From a checkpoint of a small transformer trained on Wikipedia.
Size: 9 layers, width 256, 8.09M parameters.
Architecture: LayerNorm before each block, rotary positions, biases, untied embeddings, attention and MLP in parallel.
Training: a variant of Muon for these matrices, 504M tokens, 3847 steps.
Each number is 50 + 12 x the weight over the matrix's rms, rounded and kept within 0 to 99. Layers, rows and columns count from 0.

# up: layer 6 MLP up, 1024x256, rms 0.0829, rows 178-230, columns 64-127
# down: layer 6 MLP down (transposed), 1024x256, rms 0.0223, rows 178-229, columns 64-127
up178:66 66 43 41 26 50 55 31 47 30 56 43 69 37 51 75 37 60 65 58 60 66 44 58 67 43 58 46 55 52 25 33 56 49 47 55 37 40 55 50 51 41 48 43 38 40 61 55 48 38 69 48 68 22 43 39 57 54 46 54 48 41 44 40
down178:45 46 59 55 54 42 58 42 62 50 39 48 24 27 45 61 43 55 39 33 20 46 51 54 35 63 43 51 53 44 50 48 54 43 41 52 44 57 28 39 36 50 40 45 26 47 46 42 60 53 37 59 42 59 66 56 60 59 39 47 44 52 46 41
up179:50 64 31 41 29 75 29 34 61 37 45 59 43 46 55 61 44 55 64 50 60 69 34 58 45 37 48 30 53 54 61 51 66 44 43 54 53 58 55 51 46 55 67 46 41 56 62 50 41 38 33 45 47 53 61 31 68 43 54 55 37 72 55 62
down179:57 49 66 56 59 51 63 50 62 60 62 40 47 57 51 36 69 63 51 45 50 36 60 38 56 51 61 75 66 46 66 41 55 44 65 55 49 50 48 43 55 41 68 45 66 66 32 59 44 31 49 71 68 41 36 46 46 48 48 59 59 47 76 31
up180:29 26 42 30 38 54 37 58 80 55 58 49 69 56 54 39 54 45 52 58 54 47 47 50 63 57 24 57 46 53 42 52 25 41 39 67 47 48 36 38 66 60 57 59 44 34 59 44 56 36 36 73 37 61 15 41 65 48 59 54 45 51 79 42
down180:52 35 52 52 44 57 50 59 47 41 53 28 58 56 73 44 60 55 51 37 58 57 63 57 43 57 29 30 53 35 61 36 49 68 57 20 47 56 38 41 56 33 58 53 84 40 57 51 67 58 57 45 49 51 38 51 39 70 56 45 33 53 72 62
up181:34 67 33 49 54 41 42 27 64 55 53 34 41 57 30 34 45 46 62 39 56 60 52 47 54 46 55 42 64 39 51 42 42 40 47 39 52 52 41 44 43 28 57 54 39 36 37 43 31 35 46 30 49 83 34 39 43 60 49 53 67 55 56 43
down181:37 53 65 44 54 42 66 33 60 56 64 70 24 53 49 54 42 38 43 57 50 12 55 37 64 44 39 60 59 52 47 36 71 41 62 42 55 48 36 50 54 33 55 41 39 55 46 38 53 73 45 49 63 55 57 58 71 51 29 55 18 40 53 51
up182:67 62 51 50 42 54 70 65 58 50 50 63 49 54 39 37 44 52 54 59 70 33 45 46 65 41 35 56 38 34 49 62 70 67 35 44 65 64 57 83 55 52 50 41 42 59 45 54 07 54 42 42 48 49 38 47 42 34 51 56 49 62 76 48
down182:54 58 54 54 41 56 68 53 72 53 62 44 43 62 57 35 62 31 29 59 49 74 54 55 40 31 48 73 60 53 50 35 63 36 55 58 69 41 54 30 33 54 47 30 56 72 47 63 34 65 51 35 48 55 46 36 74 47 44 58 41 52 73 32
up183:52 35 31 41 52 64 57 34 32 49 47 36 50 35 52 46 51 37 64 58 45 54 40 48 64 67 53 77 41 32 43 45 20 49 54 59 49 58 56 57 57 64 60 43 52 66 67 35 52 45 48 39 51 48 68 49 67 43 66 49 65 61 72 60
down183:38 69 57 44 47 40 45 72 62 46 44 39 68 30 45 68 27 71 36 44 83 51 48 50 31 33 54 27 53 47 35 42 39 73 35 49 47 64 38 42 46 27 45 66 42 46 61 66 47 62 36 57 56 41 65 44 26 42 30 47 54 59 45 50
up184:64 30 42 67 57 34 62 39 68 67 43 34 83 33 42 67 50 64 52 68 52 61 57 51 47 60 68 49 75 36 35 47 61 58 42 50 51 64 54 34 46 68 44 29 40 46 60 54 75 30 77 40 40 49 49 68 77 48 39 46 44 62 35 42
down184:47 50 46 24 55 49 35 54 25 55 56 55 45 56 59 61 52 50 60 50 37 47 68 43 36 62 77 69 41 58 61 54 42 61 49 73 47 40 52 47 42 66 49 43 53 74 49 49 42 59 26 52 53 31 61 50 34 57 54 62 64 52 42 57
up185:48 36 75 36 64 74 42 53 69 62 52 58 57 35 54 73 38 41 38 41 28 60 51 57 46 40 52 36 60 49 29 32 42 48 51 52 45 65 34 44 53 66 37 61 52 37 63 37 53 72 40 69 39 48 27 54 52 39 50 49 47 42 64 58
down185:46 27 46 45 43 54 49 75 26 47 46 66 60 34 61 53 58 43 52 37 39 34 41 43 61 62 34 45 62 70 52 52 53 59 53 53 44 26 58 35 18 52 45 44 50 40 65 38 51 45 56 29 44 41 52 26 47 53 65 60 55 43 78 46
up186:58 39 53 43 57 29 39 62 46 33 50 40 41 48 60 71 48 58 55 54 52 46 59 70 37 56 76 21 42 51 53 33 53 40 61 71 55 54 21 18 54 60 44 56 28 41 71 36 56 51 53 92 70 43 29 64 50 57 76 30 59 61 54 54
down186:37 62 30 49 41 76 77 55 45 62 31 35 62 50 57 52 39 52 53 51 59 38 51 43 47 57 41 56 47 40 64 53 45 42 57 44 40 32 57 60 61 38 61 59 60 32 62 44 59 55 51 46 41 41 49 41 57 39 40 45 73 53 84 56
up187:48 60 36 41 28 55 31 68 32 66 54 23 67 44 50 47 57 52 39 63 40 47 80 58 45 35 54 49 73 68 56 30 43 46 68 67 45 48 41 49 55 46 45 55 44 52 60 64 59 45 48 52 39 82 36 40 35 48 40 47 57 48 54 72
down187:71 47 39 54 26 34 69 50 55 67 63 60 62 44 42 57 46 45 61 50 35 48 58 58 59 64 51 56 45 28 50 65 51 47 47 45 54 69 61 36 56 48 37 37 37 61 29 41 65 41 71 37 54 39 58 46 28 26 52 52 32 56 59 54
up188:67 67 40 41 66 39 51 26 58 57 47 45 39 58 47 52 63 41 42 40 51 45 35 58 59 47 48 78 73 67 52 41 77 36 46 79 47 53 43 56 32 49 45 44 64 43 56 44 55 39 55 41 33 50 35 25 48 42 61 55 55 30 64 49
down188:70 51 62 55 57 56 67 59 62 87 64 53 30 76 62 62 31 52 51 36 31 46 66 61 67 44 50 56 40 32 28 37 88 47 52 43 56 42 64 60 46 38 59 52 34 65 31 40 53 47 63 74 66 45 27 56 53 27 50 52 36 58 59 35
up189:45 61 56 43 51 62 64 56 52 48 42 46 43 45 43 37 58 75 64 54 60 36 55 64 53 53 52 46 78 73 59 39 57 55 52 59 45 29 57 31 52 52 53 48 50 57 49 51 42 58 37 46 60 43 52 50 37 59 47 51 42 51 56 55
down189:50 60 50 66 51 18 29 45 32 31 63 49 44 51 57 60 67 19 45 50 58 65 40 31 61 63 42 64 20 31 33 71 38 45 43 40 36 79 52 48 58 40 53 53 68 49 44 46 37 60 71 30 59 71 26 50 61 61 36 28 48 49 68 56
up190:46 66 43 53 45 64 46 56 49 59 57 69 55 52 57 60 50 49 53 65 39 31 39 56 57 52 47 33 40 50 79 55 48 50 33 54 62 59 45 49 40 37 38 57 73 44 56 52 26 47 61 68 55 52 61 56 39 56 35 38 63 44 58 61
down190:63 48 53 59 28 49 42 62 63 54 32 36 56 69 51 55 49 55 53 41 44 31 71 43 37 39 49 75 57 61 41 62 53 55 60 61 43 37 61 46 27 28 45 58 50 65 64 40 67 41 50 38 32 26 57 54 38 32 44 69 34 43 56 33
up191:47 56 48 73 48 54 39 39 50 32 37 42 58 42 43 59 43 41 56 47 64 53 52 38 53 58 52 60 64 45 42 55 38 43 47 68 51 38 68 29 61 56 65 39 31 62 24 35 50 37 48 36 32 44 55 68 82 54 62 46 36 65 43 37
down191:39 18 64 58 62 64 48 37 46 25 51 69 58 64 46 72 41 48 53 34 45 57 38 35 54 33 60 39 52 38 60 64 41 50 63 43 22 58 50 47 65 44 45 59 59 57 50 29 44 68 43 63 34 39 46 48 40 36 45 27 59 61 69 53
up192:59 45 30 72 52 51 46 41 80 78 64 46 53 55 33 44 46 58 45 63 75 43 46 61 40 37 44 67 44 39 52 51 45 52 48 28 57 37 34 38 38 45 64 35 57 47 73 40 47 57 46 49 46 64 49 49 67 69 43 62 58 51 67 38
down192:58 58 66 23 39 56 57 57 52 38 39 50 55 37 57 53 52 60 55 50 45 60 46 77 32 51 58 38 57 59 45 34 65 49 62 27 57 58 56 69 69 18 42 40 44 63 48 28 35 52 40 53 45 32 51 45 53 63 66 52 37 40 63 44
up193:39 51 29 17 59 56 51 46 31 55 59 46 48 65 54 65 61 43 63 39 53 85 68 35 37 25 47 44 59 43 39 56 44 56 56 60 34 49 36 44 28 49 64 36 81 30 55 32 64 37 43 58 52 29 51 36 67 85 40 36 42 44 45 64
down193:38 31 59 46 31 71 51 68 55 45 28 51 47 34 62 42 36 54 64 30 54 45 47 53 60 49 76 60 59 47 36 36 37 48 39 53 53 57 59 55 44 62 59 44 31 49 46 58 48 48 33 29 51 72 50 42 49 35 73 69 52 39 52 52
up194:33 54 65 58 41 42 39 43 36 54 64 75 51 57 50 42 42 45 36 45 59 56 50 62 52 46 47 57 43 44 38 56 40 73 41 57 36 57 59 56 72 51 29 62 35 32 58 49 26 52 23 33 70 45 59 39 53 64 64 50 50 40 57 64
down194:72 31 60 68 66 51 42 45 48 53 36 39 34 65 42 56 54 51 32 39 46 41 28 45 58 50 52 57 40 41 68 63 57 58 48 57 36 57 38 40 28 64 53 49 77 70 77 42 49 39 54 41 59 46 56 61 24 49 35 33 46 56 39 52
up195:37 39 63 33 62 44 49 67 48 55 38 48 49 72 36 44 26 49 33 61 43 35 47 52 58 43 43 44 74 24 41 51 48 49 44 53 56 35 54 42 50 50 62 64 68 53 49 36 65 41 59 52 52 76 69 62 47 73 18 48 51 55 58 60
down195:53 48 47 55 39 43 44 72 33 44 37 40 39 33 80 67 75 64 50 60 21 74 39 44 47 54 67 29 60 68 52 48 43 54 62 54 35 34 68 42 44 50 62 57 48 44 42 28 37 68 42 50 64 41 65 41 66 49 64 65 32 64 34 42
up196:61 37 58 51 39 33 51 47 50 63 50 39 65 47 44 53 68 51 74 62 72 57 43 45 68 59 53 50 50 53 40 68 41 58 34 42 36 46 62 47 63 38 80 38 50 66 55 58 49 61 24 37 72 61 51 47 60 36 77 54 27 65 42 56
down196:28 49 40 45 47 50 54 64 34 34 65 47 53 59 35 27 45 55 53 37 54 51 52 44 64 42 60 48 61 45 26 28 55 53 26 90 56 57 34 34 52 58 40 46 55 30 56 35 34 57 69 65 59 47 51 58 20 56 37 33 88 45 58 45
up197:44 59 46 79 50 38 45 57 25 41 29 55 44 72 38 71 60 29 52 32 46 68 55 57 48 41 47 50 56 44 39 59 48 40 47 47 44 64 65 39 61 47 52 40 45 33 56 52 47 69 76 45 29 30 40 49 70 54 64 39 48 44 48 30
down197:69 57 67 43 68 49 34 40 29 48 69 45 38 51 41 58 27 43 56 54 67 28 47 54 62 69 37 72 48 44 56 46 49 46 48 55 46 52 60 54 52 41 58 26 45 57 36 38 68 52 54 47 58 38 32 61 46 38 38 48 56 67 17 70
up198:53 50 35 53 48 53 46 57 46 52 56 46 61 50 61 59 34 44 62 50 70 32 51 67 59 48 73 51 36 42 67 42 50 70 29 70 38 42 39 53 47 52 54 65 38 51 50 43 51 39 57 27 65 47 38 57 47 45 57 33 47 58 57 54
down198:47 55 68 42 25 56 57 54 62 43 40 50 44 58 61 79 54 41 56 43 45 36 46 59 50 49 32 48 39 37 55 75 30 42 51 37 29 67 52 44 58 56 58 48 61 44 52 62 31 43 55 50 47 23 49 60 48 38 58 30 51 48 30 42
up199:54 47 49 35 34 46 43 36 60 48 65 51 43 26 40 52 53 46 33 70 45 54 52 46 33 45 64 42 46 47 52 64 30 64 36 54 44 55 40 36 46 42 43 58 56 37 74 61 45 35 51 37 44 69 56 41 54 47 56 36 55 69 79 66
down199:38 45 67 71 60 52 43 48 26 54 50 47 32 61 52 42 53 41 69 44 60 26 54 48 44 62 43 69 61 45 70 62 50 23 52 38 50 25 52 73 57 57 56 43 65 44 43 61 59 57 48 48 60 53 57 45 63 45 52 40 51 33 40 25
up200:71 60 48 61 59 38 64 59 62 54 63 44 61 41 54 78 58 46 51 54 55 28 51 50 36 49 48 29 64 43 45 55 18 50 55 31 51 57 59 63 33 61 35 48 68 45 49 47 62 37 46 48 50 38 74 55 58 54 44 58 50 50 63 39
down200:45 37 44 43 55 53 60 46 40 42 63 71 39 66 39 47 30 39 38 48 40 40 34 61 55 68 70 59 48 44 23 43 44 40 40 69 45 42 55 51 53 42 56 56 24 69 62 54 35 58 55 54 42 50 41 45 41 38 50 49 65 69 44 65
up201:35 34 33 61 47 33 59 47 64 42 50 62 69 75 46 70 55 46 55 45 43 49 59 53 48 49 33 60 48 47 53 33 37 80 50 70 66 48 33 54 65 54 65 42 32 45 48 63 40 62 55 46 45 61 62 43 55 59 48 44 48 42 43 33
down201:38 51 46 32 47 59 51 81 38 51 40 45 57 52 44 59 26 53 33 53 53 42 53 47 42 32 64 47 42 32 38 81 48 38 48 35 65 63 42 42 49 46 57 42 44 33 73 27 38 41 43 48 26 41 50 72 53 51 33 50 28 69 76 58
up202:47 51 52 55 53 43 56 68 64 60 40 58 50 68 44 62 42 55 60 58 54 51 44 45 51 57 63 57 56 33 55 65 43 67 58 59 45 75 17 56 41 53 46 52 34 64 45 57 36 64 52 38 50 56 39 52 36 64 50 43 58 64 59 53
down202:37 42 58 51 67 67 45 72 47 42 31 68 36 56 66 36 66 60 50 54 38 42 42 38 63 47 63 39 52 48 63 41 49 52 41 45 33 64 61 60 56 30 46 78 36 63 52 52 51 60 55 49 36 50 58 47 47 46 30 69 50 56 38 52
up203:48 52 37 55 60 47 51 47 67 51 57 43 56 49 39 50 36 66 75 39 50 31 52 57 41 32 59 16 58 50 48 32 54 58 31 69 44 43 50 63 23 43 50 55 70 39 45 38 45 59 59 43 20 66 39 26 55 34 60 56 47 52 72 64
down203:60 25 60 32 52 34 70 48 35 47 51 54 45 53 65 60 42 34 61 75 65 66 33 54 43 61 70 69 72 64 60 40 40 37 42 56 38 61 58 46 52 68 56 31 49 66 84 45 48 22 52 40 35 64 37 14 39 51 66 70 28 60 60 38
up204:39 37 58 70 57 63 48 28 48 45 43 29 49 42 44 40 64 56 60 37 72 81 52 51 74 65 54 47 43 60 35 56 52 74 41 66 65 59 59 71 71 48 61 48 38 45 16 67 61 83 73 56 55 56 45 36 55 57 46 59 48 68 38 57
down204:53 53 49 45 42 38 43 44 40 42 39 62 38 49 25 49 39 63 27 47 64 44 74 56 59 47 63 70 50 58 44 53 48 42 63 55 62 36 34 52 55 58 35 71 52 44 65 39 47 58 60 54 40 46 64 37 62 63 59 39 34 35 26 50
up205:42 43 48 65 70 67 26 50 31 46 35 44 48 48 42 47 53 54 47 41 56 71 50 65 51 41 60 71 66 61 32 40 53 64 53 60 55 57 41 44 58 49 63 52 35 28 66 45 32 70 46 63 59 32 43 55 38 60 38 33 69 71 54 44
down205:29 34 45 47 36 53 37 51 30 45 63 42 63 50 32 46 49 44 64 58 55 31 44 53 63 44 50 32 40 62 68 60 24 62 40 52 37 53 33 55 36 63 55 37 62 49 62 39 53 44 43 49 70 51 65 41 40 57 60 53 47 41 49 65
up206:70 38 51 55 49 33 70 71 30 54 58 49 37 49 66 63 42 64 44 45 48 27 35 69 68 70 46 32 50 43 40 29 69 63 68 60 46 62 45 55 43 51 47 49 32 48 56 61 59 60 61 43 50 45 48 31 65 43 58 35 56 47 49 43
down206:48 47 50 50 34 61 31 46 51 44 52 46 67 43 47 48 26 46 47 47 61 45 42 37 54 40 49 52 44 74 59 50 47 21 51 44 73 47 34 61 58 45 52 39 64 76 48 46 36 35 81 61 44 52 62 65 32 42 51 53 48 48 37 52
up207:35 61 40 28 49 67 38 66 56 44 65 67 34 67 28 42 51 39 63 52 51 64 43 66 43 45 44 41 86 45 36 49 51 62 51 56 56 74 37 52 48 49 76 52 57 43 63 33 56 40 43 46 56 49 39 68 52 69 73 43 62 69 46 38
down207:75 69 38 51 78 44 53 39 69 44 53 46 55 47 46 57 49 49 49 50 62 32 39 64 68 42 52 50 52 52 41 63 46 51 65 48 59 57 51 33 44 49 57 30 51 54 34 66 39 58 49 49 31 63 30 67 36 54 56 30 28 49 37 56
up208:49 54 66 65 42 52 67 49 46 31 49 77 49 60 60 36 44 48 81 40 38 61 35 53 51 35 67 50 80 61 56 28 53 59 47 37 53 44 39 57 62 51 35 68 69 70 47 60 64 63 60 38 14 57 61 41 43 66 49 28 40 68 58 55
down208:26 44 67 44 46 40 65 79 82 41 62 42 52 36 60 67 40 43 32 68 43 60 35 62 37 54 58 54 71 67 45 53 50 34 46 34 47 53 69 59 25 43 46 65 45 50 20 61 44 50 46 46 57 42 47 48 31 52 58 58 49 54 44 41
up209:45 63 62 50 60 47 46 40 44 61 63 48 35 48 68 40 56 56 48 52 81 48 50 65 38 56 43 46 48 41 47 44 63 67 54 44 45 33 28 64 50 54 67 46 44 41 56 47 36 44 40 48 56 68 61 41 74 55 65 46 50 41 50 53
down209:53 47 20 54 60 67 45 65 51 48 17 40 67 56 41 57 45 31 56 65 27 63 66 58 31 33 56 65 35 60 40 38 56 59 51 62 64 49 56 44 42 35 34 44 47 75 58 53 54 26 31 55 35 44 60 70 26 35 76 51 55 32 82 49
up210:31 48 48 38 55 04 49 49 59 44 50 66 60 56 26 43 40 43 64 65 58 45 38 28 40 48 42 40 32 61 52 66 54 52 74 59 63 34 74 37 54 56 54 44 42 48 51 73 59 33 62 45 29 83 70 58 73 46 43 50 68 68 36 38
down210:56 12 59 68 47 40 58 53 67 58 20 46 51 53 43 55 57 33 49 52 59 66 48 44 59 45 60 66 53 61 69 58 25 52 57 63 62 43 59 59 55 33 58 57 48 69 71 32 54 39 39 50 51 29 51 60 46 43 79 34 32 53 30 62
up211:51 57 50 55 61 41 74 45 64 55 54 69 58 41 33 43 46 59 55 36 52 57 74 46 56 58 53 38 44 35 36 59 45 29 62 57 43 47 56 52 67 36 57 46 42 49 72 47 68 43 41 54 53 45 19 41 46 78 72 56 62 41 48 59
down211:60 69 59 53 58 59 60 46 53 56 35 51 41 57 36 51 48 33 21 47 65 46 45 51 38 42 55 59 72 40 60 47 38 58 49 55 69 49 65 64 37 63 38 61 47 18 51 57 57 20 32 53 52 54 53 39 77 43 37 75 54 30 48 61
up212:29 48 52 30 62 53 35 45 32 35 58 54 43 39 39 47 66 51 64 38 62 43 31 57 52 47 19 57 45 53 37 62 46 62 45 53 54 54 34 51 63 42 38 33 67 55 60 68 71 51 49 27 18 61 23 46 47 73 49 39 54 61 39 41
down212:60 47 42 43 51 51 67 54 52 38 34 56 55 47 53 48 31 45 68 47 59 63 74 42 40 43 59 60 48 51 52 56 47 60 65 46 43 46 52 42 30 43 52 68 41 41 64 33 40 49 59 69 61 50 56 35 38 27 39 40 66 34 58 54
up213:35 20 32 52 30 95 67 63 64 40 41 35 56 62 36 54 35 72 38 39 52 49 40 57 63 69 52 31 56 69 33 67 64 45 65 31 47 60 59 45 36 64 60 29 65 49 65 52 48 51 66 60 46 32 46 48 50 72 46 50 60 42 67 58
down213:42 65 46 67 51 34 65 33 42 51 51 44 29 61 48 55 51 50 59 43 41 65 27 43 48 73 50 36 52 32 59 66 48 55 60 54 22 35 50 71 60 52 55 51 57 44 55 47 57 31 68 55 42 33 64 23 59 66 54 45 27 31 64 49
up214:49 58 53 68 47 36 51 52 31 34 69 25 69 30 68 63 43 45 44 36 35 57 47 55 59 63 41 35 63 59 62 42 36 60 48 68 56 25 54 33 56 73 50 54 43 64 42 59 62 52 51 55 29 52 54 40 49 58 70 56 64 56 47 62
down214:47 59 50 55 61 73 59 39 26 57 30 37 64 63 70 51 51 41 42 42 38 33 58 53 53 32 44 63 63 48 53 52 57 43 56 57 26 49 49 48 69 52 62 34 55 47 32 51 46 47 54 46 61 28 58 52 20 49 42 48 61 50 48 40
up215:56 59 66 38 30 35 33 46 35 62 71 46 55 60 39 57 42 35 65 45 49 30 66 34 50 49 48 45 45 35 43 58 43 84 33 63 55 20 59 44 55 54 38 56 79 56 55 36 45 44 36 81 57 56 52 40 50 42 56 35 38 49 43 57
down215:56 50 53 62 44 64 62 44 58 15 56 34 47 46 70 48 54 66 17 43 63 60 39 47 44 24 44 40 46 47 64 52 61 48 55 62 94 52 65 56 53 39 55 44 42 50 33 52 43 58 76 25 42 56 56 49 69 58 44 35 49 49 35 54
up216:53 54 52 35 56 58 54 64 34 39 67 66 57 50 56 44 42 54 47 57 38 27 50 51 48 38 71 44 42 62 58 56 54 61 48 45 64 54 28 50 48 30 68 38 61 54 36 53 50 50 35 54 55 49 68 75 54 21 47 39 49 47 54 72
down216:50 50 62 60 81 69 56 51 35 70 53 55 51 51 30 43 69 38 51 33 27 56 55 38 38 48 44 36 49 25 57 50 59 62 45 61 53 30 54 55 68 58 67 67 52 61 70 34 59 58 69 69 46 43 52 51 66 39 70 46 83 58 45 55
up217:53 44 50 35 54 30 30 55 37 51 60 29 36 48 49 52 53 42 41 59 33 55 47 56 48 44 52 35 44 54 41 43 48 45 53 64 52 30 67 48 57 55 76 66 83 54 48 42 43 52 56 55 64 50 71 57 59 33 47 63 41 53 39 52
down217:39 42 51 38 17 53 55 35 47 54 59 44 49 71 50 40 35 44 50 47 72 47 29 55 45 40 45 50 46 52 60 45 48 42 55 36 46 62 37 38 61 60 43 59 32 48 67 45 69 75 51 57 42 65 28 64 53 47 39 50 54 56 33 45
up218:68 58 32 68 31 84 47 43 48 60 36 38 48 63 70 33 74 41 66 54 44 54 33 46 52 44 52 64 43 36 48 31 58 49 27 64 56 60 50 48 40 44 25 53 39 41 33 40 47 50 41 60 69 36 42 49 40 52 51 49 59 50 62 38
down218:36 31 42 46 22 62 52 41 47 50 53 78 45 48 50 64 34 39 66 37 74 74 64 20 57 45 42 52 40 59 48 61 34 58 52 48 59 59 47 42 60 51 43 45 56 38 41 57 48 36 36 57 46 38 34 58 78 69 56 60 33 49 52 27
up219:49 63 69 48 60 71 56 64 64 48 56 37 47 55 48 57 44 49 40 57 47 38 73 59 53 38 34 67 45 34 62 26 49 46 31 59 45 33 46 45 49 55 75 49 69 80 57 65 58 46 37 42 44 33 44 42 53 37 40 60 57 55 24 43
down219:55 35 35 56 46 46 34 62 57 48 46 47 50 52 49 32 76 15 67 43 31 57 27 69 43 54 40 13 31 51 49 45 60 48 59 65 41 64 50 53 68 53 31 66 51 54 57 60 59 68 51 34 30 61 59 61 64 54 51 63 22 48 66 60
up220:37 60 27 54 32 61 55 64 68 51 41 44 46 35 79 88 47 57 43 41 56 48 54 55 62 38 57 59 32 44 55 56 49 50 57 72 23 44 39 63 71 60 54 56 71 44 48 46 70 59 74 54 49 70 66 35 62 59 34 66 62 40 56 50
down220:41 49 53 69 69 50 44 54 66 65 64 52 49 31 67 39 42 63 59 54 40 53 46 20 45 55 71 46 61 53 67 30 41 55 42 60 50 65 43 49 50 23 56 50 49 62 55 41 32 64 48 45 60 36 45 34 44 54 63 45 45 37 53 41
up221:55 49 20 48 29 49 52 51 61 41 49 47 56 39 21 73 57 50 63 39 56 59 56 57 57 79 52 29 49 23 58 43 63 48 46 46 50 52 44 62 55 32 66 31 52 51 57 74 51 52 31 59 33 39 28 45 43 41 31 55 83 44 64 39
down221:41 23 43 43 29 65 45 51 38 42 48 76 53 65 41 36 55 68 25 35 66 36 41 59 66 58 26 47 47 73 46 65 45 83 36 47 66 30 47 53 46 57 51 25 55 46 54 59 43 48 47 35 45 54 60 45 67 37 41 39 61 45 58 39
up222:68 55 50 75 46 36 44 56 50 45 31 47 39 55 60 47 54 43 36 43 31 55 45 41 50 50 54 33 66 56 60 61 57 40 30 50 52 55 42 66 32 75 41 36 38 39 50 54 46 58 66 46 60 65 50 55 39 88 35 32 60 49 35 65
down222:61 32 43 56 60 67 72 49 56 54 58 55 61 50 50 42 55 76 55 38 67 43 64 59 62 46 32 62 42 35 31 45 50 57 56 78 59 38 49 42 51 57 51 38 48 56 43 37 44 32 59 66 37 53 53 58 52 54 64 48 42 52 49 38
up223:58 45 43 18 62 55 56 52 63 65 59 53 62 32 73 49 42 42 52 50 70 58 55 45 45 33 73 58 56 54 59 45 50 51 44 49 51 54 05 55 60 53 56 34 78 76 63 46 55 64 57 54 40 54 61 25 71 73 49 39 38 38 56 51
down223:40 43 54 46 40 41 33 26 79 65 64 64 48 60 65 56 42 61 70 56 53 35 39 42 48 50 44 77 52 41 55 66 48 63 45 52 38 56 37 53 41 40 52 47 46 58 30 73 45 52 52 48 55 51 52 43 44 46 46 53 43 53 39 64
up224:70 50 21 35 31 60 60 39 40 54 56 29 55 53 47 51 59 66 51 35 47 52 64 42 46 55 46 58 62 46 33 49 61 45 40 51 53 48 69 48 53 57 54 45 38 54 57 33 53 51 30 62 18 58 43 37 40 29 51 40 21 55 41 66
down224:37 50 31 61 52 50 53 57 43 66 48 42 45 45 54 21 65 26 65 43 45 21 38 48 39 27 43 53 59 45 60 62 57 68 66 32 55 42 43 53 46 47 60 68 36 51 72 41 66 53 36 44 48 44 36 50 47 60 41 45 60 69 49 48
up225:46 52 71 46 52 45 52 55 54 49 51 69 21 31 41 52 52 58 53 59 52 49 39 38 57 44 58 57 46 35 58 50 44 44 36 47 67 60 53 52 62 49 56 48 51 48 49 51 45 54 44 49 28 66 60 34 51 90 31 32 42 60 38 62
down225:28 65 56 49 66 40 43 33 52 69 52 48 53 39 51 50 38 62 53 39 38 62 57 62 47 56 61 59 60 41 40 75 35 57 59 52 63 34 65 55 61 39 56 44 46 72 41 46 50 42 26 35 56 51 41 37 43 14 49 56 48 37 21 42
up226:54 27 53 31 32 61 29 66 48 37 40 72 47 31 53 59 46 77 70 51 48 53 60 49 60 52 58 43 50 41 41 27 49 49 51 79 50 52 54 57 46 77 47 38 65 16 64 53 52 50 39 55 66 43 43 60 57 44 21 49 47 73 44 68
down226:32 53 53 46 37 71 43 58 64 54 52 45 58 64 61 37 42 39 39 44 56 53 60 35 46 48 44 46 62 51 43 75 45 47 76 38 70 73 41 51 27 59 59 55 55 47 44 42 52 45 51 36 44 41 46 69 48 40 42 35 61 46 50 54
up227:40 43 54 45 51 45 29 43 58 37 64 30 53 64 40 87 53 51 41 57 81 49 56 56 49 52 59 28 67 46 28 64 65 47 35 60 38 59 22 46 43 46 33 57 28 52 67 60 58 37 48 44 28 36 36 42 48 61 43 28 76 47 43 40
down227:37 48 49 49 71 70 46 40 46 49 18 49 56 55 50 57 62 51 56 54 55 77 56 80 55 13 59 34 46 68 49 44 39 48 70 46 44 38 38 43 43 43 30 40 60 41 50 52 49 45 37 62 29 40 39 64 44 27 57 36 42 37 51 46
up228:33 46 40 56 46 46 41 61 57 62 48 67 68 42 14 39 49 36 60 39 51 31 36 56 67 50 42 66 30 56 41 56 28 60 52 44 69 52 53 52 43 40 46 63 62 80 40 56 50 52 43 62 61 70 74 66 51 46 48 55 50 58 57 47
down228:44 56 59 34 69 47 39 36 63 60 23 51 62 50 31 34 23 24 46 48 34 55 53 58 50 54 39 49 34 44 53 60 58 73 54 67 42 43 55 42 66 58 35 72 47 57 54 50 60 63 69 43 55 57 43 56 73 53 68 52 59 57 25 40
up229:70 54 43 33 58 62 55 38 62 37 60 57 40 50 49 39 37 56 45 55 67 59 62 69 65 53 71 36 48 44 34 38 36 61 37 49 55 54 60 49 40 18 53 55 39 70 42 53 64 63 25 40 44 68 50 45 54 46 64 55 52 62 48 50
down229:39 58 41 32 57 48 55 29 51 68 41 39 56 39 60 49 74 57 49 52 47 51 37 39 39 23 48 72 49 44 50 34 57 43 67 60 59 60 54 56 44 51 52 34 31 58 74 60 56 64 41 47 46 44 44 52 44 41 52 43 84 61 31 63
up230:73 71 51 71 50 57 45 67 62 84 54 53 66 45 47 70 45 49 42 62 50 40 36 58 57 51 48 51 20 43 50 51 38 42 48 38 57 52 52 67 59 50 34 45 45 59 69 27 46 48 73 60 60 49 41 47 55 66 54 48 42 31 31 57